Weights of a small transformer language model.
Size: 8 layers, width 96, 3 heads of 32 (1 for keys and values), MLP 320 squared leaky ReLU, vocabulary 1408, 2.13M parameters.
Each number is 128 + 24 x the weight over its row's rms, rounded and kept within 0 to 255. Layers, rows and columns count from 0. Numbers have three digits each. The size before them is the row's rms in percent of the matrix's.

# layer 5 attention output, 96x96, rms 0.466, rows 0-95, columns 0-31
081:150105161119173164135114122145135142131116077160072141159118154109151144158123102112161156159165
111:132124110164086101110119125126105146121119133140099136148128131128151164161122093160108113068150
093:129163147143133107121100103128109064190151101129115096145121169136164130127133151139108132105072
101:145117100098094144122146064135127153145190144118076141151091135152095104098130143121117113124107
096:145125123123142116103097121120118138140181152086120189165105142133120099151165138112146150119146
110:156137132149149143163140094104119129108115181164119123074123121138125123101144097147143125122165
098:116156120104127147127140166132091143119139142153134133104147093124163105135140149171150156170076
102:133128146075144137144144122120131116090124111123126144164132075109106151125170174124146169132137
087:121116088162114110155118173105114103139149112150165130128092145148111106129146122179133158077126
091:130149091096110122122084099161141157143149116138116098150108139100168116160087126098140131147094
089:136121097165116141111137062120091089102109138144115107091107131130129110173102093111103149129126
101:122141127136116109118073131121109092114159116179134120142192158092156118105095152120111169069126
115:151104144117140104098097144131137119118125106152145119104113085062117118123117150132171133148177
093:147138112093101104128150137124131139143090087119122099110113111100143094182135195119133106138139
097:117125135146081096135104156156178095142079112171127134139105079124158110101115124122124178116111
107:128126123108114139175074115144094127125135121132125131149105155104196155128102121130109127127120
107:128115149129178199150168127095122124123166115117149144140119116147096123158103127205101172120108
109:080107108105108113148175058101167128136121134101122132119089140139146143104095119127106084129135
097:111125120128141124170137152108157099125124163088115111128186083095112117130142154135137137146127
107:123132156140122149124160180189119100118123144139132116141134092130128090105117116152138189133131
113:147104144142168182154112142146100112171123149136096174088157135117133127110123090151139135144098
112:137139102101199152133148193170140123096121169145112116143114138164145137146132093106110098149131
090:119112126113124085098129108117139087139108127123098158129137110115118117115135154113136116109092
097:114119125139161102155135155153093119191112157126145128148112131093137135152150167132146104130154
109:130166109140162134135113124111093132117141131120139095153115151146114112125163140142145120141115
098:154128141122169111143099172151182147136099122115124127124103143101140097129062094092123095136148
120:117147170139123152129162168164131109132157163136127180107144119125108138127097128130127163131159
087:141130137118149134127160171130116143149126140109091107139099122124118155176113117130159159106135
098:122128139152131136139075162114156117105109103156110107147149139145102091061143131097133133133096
086:120100132082125169137161109165115109112140120141124087120111110151118115115129156113126084134120
095:116112120085137113142190139088127114148141172118130119133140122174090115126102136137108099101154
099:114139100168139132114107137097134151108123153110158136147178104185087135098092081089103158144122
109:109142167160118136105144127157152130141142192115129152121109141134140127160093116125146110160108
110:098139105122157115099113110130125109132108135148107158160138148100176124115127164090138147129153
096:151092140091084146130105138116055085136152113114140158129161145123165103153111169106089125094140
100:099137155117161181096110148132086111151154155101169167142106154113136146107094128159129103132113
112:105131148128161141098122152146124090115149149152133171111135127146085151123121131121117127179136
082:133138075150112099154079096143107141133124164102103171132147151108146151115073121175085112109152
095:155151130133101161105169133112114131122201116114148116101121130135119137126153109158126120152165
095:130135146103050124153157095175109124147138079110087141127164107088161139121118133123136138136103
095:133141119124145082081135101179152126116163100142160116168115142135094134098138113126150139154142
106:087138136130144123175142127102127149130151149102104105162136122114124129061144106100137143133105
104:147096137120138130166144151181127165124181152137122136126132126150093163125113104140179127126104
099:140151193176122137164117131116100152162118134105157143094118137129113174143111147105142154100145
114:128169161110142133160183155138129124154154093160101138139144127083126115095117076133136129134143
097:142172112147161100149110131107112126112164110127146154150142139156158113146143116133165130157142
084:120147090125131109118170148150143132109157095149123190136091117131170110140124091130175093141160
102:112113095109152126102142147092127118111149131114125125144110138171135219128111132134117082099114
111:122130108150108172115145169146135110133149112134119126114161124129098192176120138131140137087156
097:090103150105154140141126070140113094172118125131113104127108131168115111152137134140136118088127
100:118153145174145110121080143156114138109102205128165143115148124114130133104105159152129141112104
092:116140132167100094149208086146157160107127123138115121146156114142140112186146152151151124127154
118:114166123157126088127143117133146094116092144165119135087113111137130114108105122115123140120115
098:206173124103132142142164124136121100143106118131097160117105118147118130131172140117157108099109
109:130080079157138120103149102132146121100089133119141105136133129162155174135115140122102149147142
110:157092126115187087124119182171137122110114120105131172123118165172146153119134128132096108157139
099:137093166146129141114133151139116113143136100112141152095109180157103149143105085145147154156131
096:164192135100127107125148132138094083153105114129130081135139124114099111122141119139146134149140
111:144125119101163110123149086151163130176109127142149108097108115121163134105159135160151093119118
103:148090160098151119140117156119177120116084119119121084149124094164119123122131136146168136114156
089:151112120148123154172142127141089177130122070162128095127131154129128128135100122140139152179121
096:121133127105160151110152148146103111127131131122102096096153112165090149119116104126138137140146
095:137143111115122169143108133110135108119132098091133091114181111144119126153120170166151116128070
090:144163180172172112103117132109155147095083115103144102120120137109154126101111160106164162134130
109:141115105094103134187105118124151129130139106137111058114133127106138101146122138089191100155158
096:150088135126081083132156117133149136135130112094112137141111081142145131121121145111130146148138
095:132142126066107139144164116123136129141164152094123136139173097118128175159160136213120129114095
089:141154110132154101175109152133157095114105138150105102159140106107119143155138139131071128116098
107:149131130092097169153118107108134155173118117100127129145087120090140128115137169085155125122168
082:156125097153122123087117091138117127128173101113120137131145153107100108144144100189158127172102
090:162136115137108145099176134152146075126104135132140137109111132094122143190141119132128152124110
094:150085131098064092078125147129106102151164115130116072111137077133119090110137127145101149139126
074:141119124119120143134095102158155171142094142143104132095110103132138095140145131152154114109065
098:163134092114128134153149102118158138135090111110121162149138117108116143160113110114137139176137
100:146138095158091179128163073146134160144121151120126134132124130153125136079129145130104091153089
088:102149081161122082150146128093180132118132163133147115131155150072081115127119118101153189146124
126:095134101120122098178102117146138151120158155131113155082152099079148093121123149141130097158103
109:142125099149133154145102142131090174094126102154143136103123105148158090110152133119128122155093
105:135133186104114136130094096117135138137085153144104133153095104151112180092112100158131130110127
095:135124097110133099125171219146142089110149143154153136122154120112115129135139136093153142154136
088:136127116162134114105118125154158166132104141181167142134171115158102146107108091141133126088143
089:111109145183107130144149176124110127104098154114134123092144108123105137118144095093114173100145
150:178082150141126103139147088099135123114115130156114168085105137083146131118120146158091119118121
091:147136090093116112154124096153121147119113138073135084105093087129129115140146124140140141194127
093:147140112090129116109098129155095151143117091147091118176103136158179130118107154157127124118131
111:112149122118126118105138146068106161155148134135156110096100146149133100160101130156135108194129
112:143145126124101127112113130124141097129109070131155163115096151144182158091140129122145092158112
096:136126144130141118127144149130079121157169122154143167151091122081112108166126122099166161091142
112:115071132110129148130100116113119172153124129125129141133167082152110096135163105152144131103113
095:160062120111113110119116112095118139157135087103128141103095122141110102108152127086116145164126
083:132115098125128112128139123109105120109131178136124096103139115161128127143135158172085100115140
100:082105117126113153095143125125112147101096090143103132151103122163125130109132122082148152101095
088:155130145096139120146102151110131113164109117091155141163131126067147102090105129146136125115131
088:112115090158102075110157117100108115142156115125141143156092138126139149123180095081164129182156
081:117161145145131146155166147085159111139152094116160135150142132176109121116103133196120108121138
092:130150128118120115145121156149169083124130159096145193126119091144083138146140106128122125165124